From a checkpoint of a small transformer trained on Wikipedia.
Architecture: RMSNorm after each block, rotary positions, no biases in attention or MLP, untied embeddings, normalized queries and keys, capped logits.
Training: a variant of Adam for these matrices, 169M tokens, 10291 steps.
Each number is 50 + 15 x the weight over the matrix's rms, rounded and kept within 0 to 99. Layers, rows and columns count from 0.

# layer 5 attention value, 192x192, rms 0.0731, rows 0-67, columns 96-143
63 44 46 60 50 49 34 47 45 46 42 35 59 58 61 59 44 66 54 50 52 50 19 52 58 57 58 37 44 70 55 49 39 51 44 24 42 59 58 74 58 37 51 56 54 52 53 40
48 36 38 65 50 48 50 55 40 21 36 46 50 47 55 60 44 55 34 39 68 38 66 54 66 57 45 33 46 28 45 49 47 52 35 45 46 56 54 53 74 46 44 29 67 55 57 21
67 27 74 86 54 66 48 74 44 62 48 57 44 41 71 69 64 62 15 70 61 54 40 65 54 46 58 20 59 44 66 44 36 61 49 59 60 52 68 62 64 62 54 53 59 55 50 81
33 52 49 54 64 72 46 42 40 44 44 54 51 58 50 64 67 55 32 53 59 31 32 51 54 57 62 46 40 46 79 55 42 33 43 55 12 66 65 48 47 60 69 61 50 62 54 66
56 66 41 68 47 68 46 30 56 11 30 54 36 48 35 37 47 47 60 66 60 57 80 46 36 85 54 44 58 51 27 61 43 49 48 30 68 44 57 69 26 09 51 36 56 60 54 56
47 55 48 60 50 49 68 41 50 30 29 58 57 63 30 43 67 62 57 63 52 51 58 50 62 53 33 38 61 51 50 29 56 48 42 50 37 20 38 63 53 60 32 62 57 53 49 69
53 65 34 55 60 52 45 64 48 23 41 24 60 45 36 39 43 48 74 48 66 53 79 58 51 46 53 27 40 36 46 80 84 43 53 60 64 52 44 47 30 62 28 48 47 42 46 58
54 59 38 32 60 54 51 49 78 58 55 15 28 58 31 40 44 47 26 65 35 61 39 55 27 31 40 48 54 38 34 60 56 42 43 54 39 28 33 46 48 43 50 56 50 54 48 59
41 58 49 65 53 46 43 40 72 53 45 67 64 34 54 37 70 61 46 54 51 41 40 31 44 42 50 61 46 56 30 56 60 50 50 48 43 47 63 36 59 54 66 38 24 35 52 54
45 57 43 51 58 41 41 52 73 56 61 34 41 67 48 55 61 35 31 63 47 41 44 44 47 58 39 78 45 33 55 39 63 67 42 56 61 38 43 24 46 47 53 54 26 41 48 54
77 55 48 50 31 43 53 36 44 40 31 31 42 46 45 51 66 51 46 72 52 47 74 45 59 46 53 40 64 52 54 51 47 66 86 41 75 57 43 64 51 62 36 44 40 52 57 55
50 47 46 49 44 49 31 45 61 51 49 61 54 60 67 46 62 42 36 56 27 48 37 48 58 49 46 61 45 40 51 38 48 49 54 53 53 46 29 40 51 47 47 62 26 50 38 18
45 50 82 55 57 87 58 11 59 84 55 74 47 30 79 41 57 49 27 36 66 40 57 32 45 47 71 59 47 39 41 58 43 23 70 57 44 71 44 24 43 41 56 62 26 66 47 70
38 62 70 71 59 50 46 51 50 40 62 70 45 60 37 73 78 44 41 57 60 48 82 57 22 44 36 40 46 37 50 48 48 34 44 46 49 50 54 22 52 70 53 51 42 26 36 66
39 47 52 59 44 26 79 54 47 48 57 41 79 28 70 67 53 63 40 41 41 28 69 53 57 67 63 25 46 52 61 54 32 50 60 49 41 37 59 65 74 43 42 21 67 59 46 54
44 34 59 61 46 66 32 29 51 54 64 61 53 38 75 44 61 61 26 46 50 36 47 43 45 68 64 59 61 37 63 74 35 53 60 48 63 67 56 36 35 34 82 36 49 64 45 49
59 63 49 51 49 38 45 48 56 43 46 67 51 37 34 78 59 59 69 44 58 44 61 40 53 65 58 37 42 44 53 52 32 30 34 45 63 44 36 57 49 48 54 25 57 36 60 43
37 50 57 56 40 80 28 60 60 69 61 47 32 49 55 45 63 37 17 53 72 51 54 48 38 33 57 49 46 52 69 51 42 46 72 43 70 39 44 24 32 55 50 60 54 50 44 44
55 67 27 31 55 55 54 76 66 69 54 29 49 39 49 45 32 65 32 45 22 56 44 27 42 54 38 55 53 47 54 40 86 35 49 57 56 55 54 89 53 60 50 53 25 56 54 42
58 56 75 37 36 48 46 25 42 63 63 34 29 76 65 70 37 32 18 63 34 43 26 63 50 59 69 48 58 48 52 24 43 59 65 49 50 43 46 54 53 47 39 53 47 44 58 55
64 65 47 42 38 48 47 60 51 47 64 45 61 38 68 48 30 68 51 50 32 43 37 59 55 62 54 45 63 43 52 45 50 42 67 64 53 39 56 74 54 42 46 67 39 43 65 23
44 31 71 47 47 60 40 42 64 58 44 43 42 60 69 36 43 58 52 44 69 58 43 49 52 41 34 37 62 54 39 51 33 61 46 29 39 52 42 51 40 45 66 24 31 46 41 68
55 59 49 69 46 66 61 62 34 53 67 69 43 69 60 44 70 35 62 68 58 51 49 65 35 51 46 58 61 56 59 55 40 54 30 38 48 49 56 24 26 47 55 49 39 39 49 60
62 52 56 34 47 67 56 53 47 70 57 45 25 43 44 50 53 63 45 47 66 48 39 46 46 44 48 48 70 36 43 46 41 28 66 60 69 48 28 36 39 58 32 61 57 50 47 37
49 54 56 52 52 41 36 44 67 29 36 52 44 52 31 49 66 61 37 67 25 53 51 32 61 41 49 57 42 29 51 23 24 45 68 48 46 60 52 57 48 47 55 44 37 50 51 67
44 39 47 34 67 60 58 55 59 57 42 68 47 46 42 51 67 46 38 48 50 55 61 32 46 45 49 53 43 27 56 65 40 00 71 66 42 85 37 43 44 58 47 57 47 31 40 44
71 69 34 28 51 51 61 69 44 32 48 43 40 41 34 27 37 41 50 70 36 55 52 40 63 42 42 56 55 50 33 77 53 48 62 52 73 57 62 71 42 39 56 61 52 36 57 50
80 58 52 54 28 56 51 50 55 44 50 58 46 42 63 36 40 42 49 51 54 54 40 38 56 67 56 49 75 65 34 74 42 42 51 52 80 40 64 64 51 11 59 37 42 40 57 57
54 61 41 49 57 38 64 46 47 58 39 39 65 31 62 54 42 54 78 72 51 58 37 42 41 43 28 45 53 72 49 39 52 42 57 52 66 53 53 56 46 37 46 56 53 30 57 57
38 69 55 50 67 54 24 63 34 39 59 47 41 48 44 66 61 40 51 56 39 51 68 35 43 34 58 56 38 25 45 44 59 53 58 49 46 52 55 51 41 63 37 65 72 53 42 49
44 48 38 62 63 38 77 58 23 59 56 44 58 54 35 46 67 66 55 45 73 38 46 44 62 44 50 53 58 45 43 49 66 48 41 65 36 61 41 56 50 67 42 68 56 56 63 54
60 22 58 50 55 18 37 63 75 96 28 43 47 37 52 63 47 48 44 36 55 38 29 38 37 44 61 61 39 38 70 63 57 46 60 62 48 47 53 46 67 54 51 38 60 39 50 61
35 44 58 73 47 52 29 52 35 44 25 75 49 27 48 84 47 23 99 45 40 53 73 48 59 51 27 42 39 23 52 61 63 72 75 72 64 52 41 58 50 58 31 67 32 21 47 82
51 52 52 33 39 31 37 42 57 46 65 48 45 32 35 76 67 68 12 59 18 55 69 56 57 53 48 70 34 26 47 23 22 68 51 40 34 06 65 54 73 40 48 37 72 41 35 30
55 44 45 27 78 21 63 21 60 34 47 38 22 78 33 40 44 24 49 20 41 62 68 80 50 51 29 21 58 35 35 68 57 52 38 66 90 49 47 53 33 50 70 34 43 18 56 50
57 38 73 36 45 56 58 56 52 32 56 55 54 21 26 43 55 60 83 34 55 71 41 51 48 43 72 36 54 35 33 69 66 58 35 38 94 53 69 39 48 47 44 89 57 66 50 38
42 47 39 71 71 37 07 30 46 66 70 55 33 75 71 87 58 33 75 33 69 48 58 35 37 46 71 56 75 50 53 57 43 85 53 66 58 43 45 64 62 22 49 61 45 70 59 46
73 46 57 53 34 57 61 34 30 42 66 72 31 55 66 50 43 65 52 31 44 50 42 60 78 35 38 51 17 28 58 41 67 30 64 34 45 56 72 57 53 19 56 49 33 42 61 79
24 32 54 50 79 58 33 82 32 50 46 43 65 66 32 39 66 59 43 60 63 75 49 24 06 31 49 62 39 35 77 92 20 32 63 37 21 46 49 65 54 53 27 73 41 32 58 62
77 49 40 36 25 84 75 57 57 53 58 99 41 64 40 03 54 76 16 64 49 35 29 41 64 45 27 78 48 41 62 47 65 17 25 20 41 74 15 56 53 59 72 34 61 59 38 86
37 39 58 48 64 47 15 91 61 31 31 67 48 62 45 48 43 51 37 20 96 31 54 41 59 85 34 26 61 22 53 59 77 66 53 42 79 65 89 41 63 60 70 57 38 37 63 30
60 22 38 33 44 58 17 56 48 37 70 76 27 37 53 57 62 57 37 66 91 59 63 42 29 17 55 57 36 38 41 46 45 30 43 37 89 47 52 33 51 53 55 77 55 47 74 25
40 73 66 42 36 51 40 49 43 23 27 58 61 30 56 54 46 49 75 45 66 69 43 47 77 12 40 67 60 44 45 37 58 67 81 12 52 34 64 10 64 54 35 45 44 66 55 91
47 33 21 68 33 37 41 66 62 59 68 86 59 74 52 29 58 48 53 63 80 45 62 51 37 26 40 60 57 60 17 50 60 42 31 95 42 55 46 77 24 39 55 39 82 56 48 34
47 67 62 54 53 71 54 59 57 70 54 50 61 77 83 33 49 51 35 59 47 50 62 48 58 60 63 49 60 69 67 29 67 29 40 36 47 63 12 63 45 72 54 70 45 67 61 47
48 35 77 34 53 54 44 50 18 54 70 29 41 70 24 49 37 50 60 44 44 59 55 50 09 62 03 49 76 49 11 53 41 76 50 37 48 28 63 64 17 34 52 88 83 33 63 77
47 47 54 71 56 35 46 65 46 49 22 50 82 50 67 67 36 51 40 33 50 24 57 17 28 33 23 35 47 53 40 42 52 41 45 68 33 38 46 71 32 56 34 38 54 49 50 22
39 12 56 47 46 73 24 79 61 60 70 90 31 43 46 55 49 46 01 11 31 29 35 42 71 57 49 81 58 52 58 30 44 64 23 93 49 40 33 51 77 38 69 86 72 47 41 20
64 71 45 57 42 53 66 29 39 70 21 22 71 39 61 53 53 52 99 58 74 52 27 60 56 96 80 27 48 54 43 57 78 50 85 39 87 52 68 57 47 59 35 50 67 24 51 57
38 77 47 66 74 00 49 62 45 49 44 29 33 68 67 28 53 18 67 16 22 34 42 56 64 63 68 42 39 39 54 48 75 47 93 51 28 75 84 63 68 41 28 59 71 48 55 55
59 52 36 31 38 62 37 65 26 71 89 78 47 57 75 50 56 32 48 42 70 24 71 21 33 52 57 49 37 41 40 57 87 30 61 64 11 72 38 56 50 66 59 44 62 48 41 79
48 92 43 43 76 51 39 50 35 17 56 31 10 27 41 25 74 54 64 82 57 69 48 40 57 59 31 64 69 81 45 68 49 72 52 56 74 33 58 05 58 28 49 60 39 57 61 85
48 55 89 73 64 40 16 63 51 31 83 43 25 64 35 37 60 38 12 57 80 40 04 60 14 59 24 58 48 51 42 15 64 25 46 24 16 40 54 69 59 25 45 70 26 51 61 52
58 23 48 45 57 64 64 56 36 86 42 54 34 74 68 99 60 33 25 35 34 30 04 74 66 66 26 49 68 60 78 52 54 54 32 36 49 86 56 87 44 48 43 59 50 67 63 75
55 46 43 65 50 26 44 67 53 20 41 48 56 73 49 17 41 57 62 36 58 64 58 25 29 40 50 60 43 78 74 52 51 37 64 31 34 79 23 67 64 62 46 28 34 56 63 46
60 81 49 35 53 30 34 52 27 21 79 40 47 40 46 22 49 50 64 36 35 67 48 56 53 43 59 59 32 86 40 52 48 34 43 64 73 49 69 43 68 18 36 55 59 36 32 34
58 51 41 55 35 53 78 39 34 41 64 62 57 41 52 57 38 39 50 70 42 60 34 57 57 62 64 42 47 38 46 62 42 58 37 34 42 46 61 53 65 58 47 68 41 33 47 40
46 62 20 46 32 81 41 78 58 89 72 40 27 59 25 29 62 73 18 55 48 55 47 57 46 54 59 72 51 49 63 85 51 44 17 33 27 52 90 72 43 49 64 46 59 59 39 14
57 54 28 58 45 17 38 42 41 37 41 33 41 62 45 26 31 56 99 54 67 31 82 51 51 38 44 42 67 41 45 54 87 83 50 42 57 68 61 39 41 62 69 36 31 61 53 52
30 46 50 25 39 40 86 58 36 54 55 62 95 62 29 36 55 27 44 52 49 53 29 63 80 31 25 44 54 59 57 32 71 69 75 59 45 73 51 64 32 58 12 75 35 60 57 57
41 69 56 44 13 71 67 57 49 35 80 68 10 91 36 58 70 60 55 14 55 76 31 58 46 54 56 68 47 28 59 15 34 29 21 34 72 39 43 27 34 43 48 79 63 55 30 00
39 46 54 42 62 27 37 50 30 37 23 45 35 81 61 58 65 72 61 51 34 86 29 65 32 47 56 30 45 33 61 60 45 50 54 81 78 55 45 68 53 72 55 99 73 23 55 30
69 54 46 55 53 65 35 43 86 37 39 63 54 61 32 13 38 19 67 68 63 67 57 33 20 42 58 45 70 35 72 62 47 43 23 90 33 49 32 72 42 33 49 67 31 35 52 49
68 91 58 25 34 10 81 29 54 49 70 75 81 36 57 55 45 48 62 39 39 14 63 41 43 45 20 33 66 63 46 67 88 48 31 50 21 52 49 64 45 54 76 56 46 58 64 49
51 49 65 58 56 34 51 49 26 50 46 61 51 55 49 64 44 43 34 18 52 43 39 36 74 29 50 38 52 55 46 68 63 54 54 54 59 59 38 39 48 60 54 81 54 47 49 49
43 55 36 44 56 30 41 43 41 42 34 59 60 49 48 51 54 44 53 26 55 51 55 37 84 58 59 62 39 73 27 69 71 69 64 40 54 59 49 48 51 43 41 49 64 54 51 43
46 35 52 55 58 40 36 51 43 36 40 40 50 44 59 56 53 61 28 51 62 51 71 43 41 53 47 36 61 46 43 70 39 49 36 67 50 39 55 71 40 29 67 61 83 46 58 59
40 47 49 38 44 76 38 48 53 60 57 45 35 47 44 52 38 28 66 72 32 54 55 52 39 64 60 60 73 54 46 40 68 66 40 53 35 61 25 45 49 54 45 58 38 36 43 59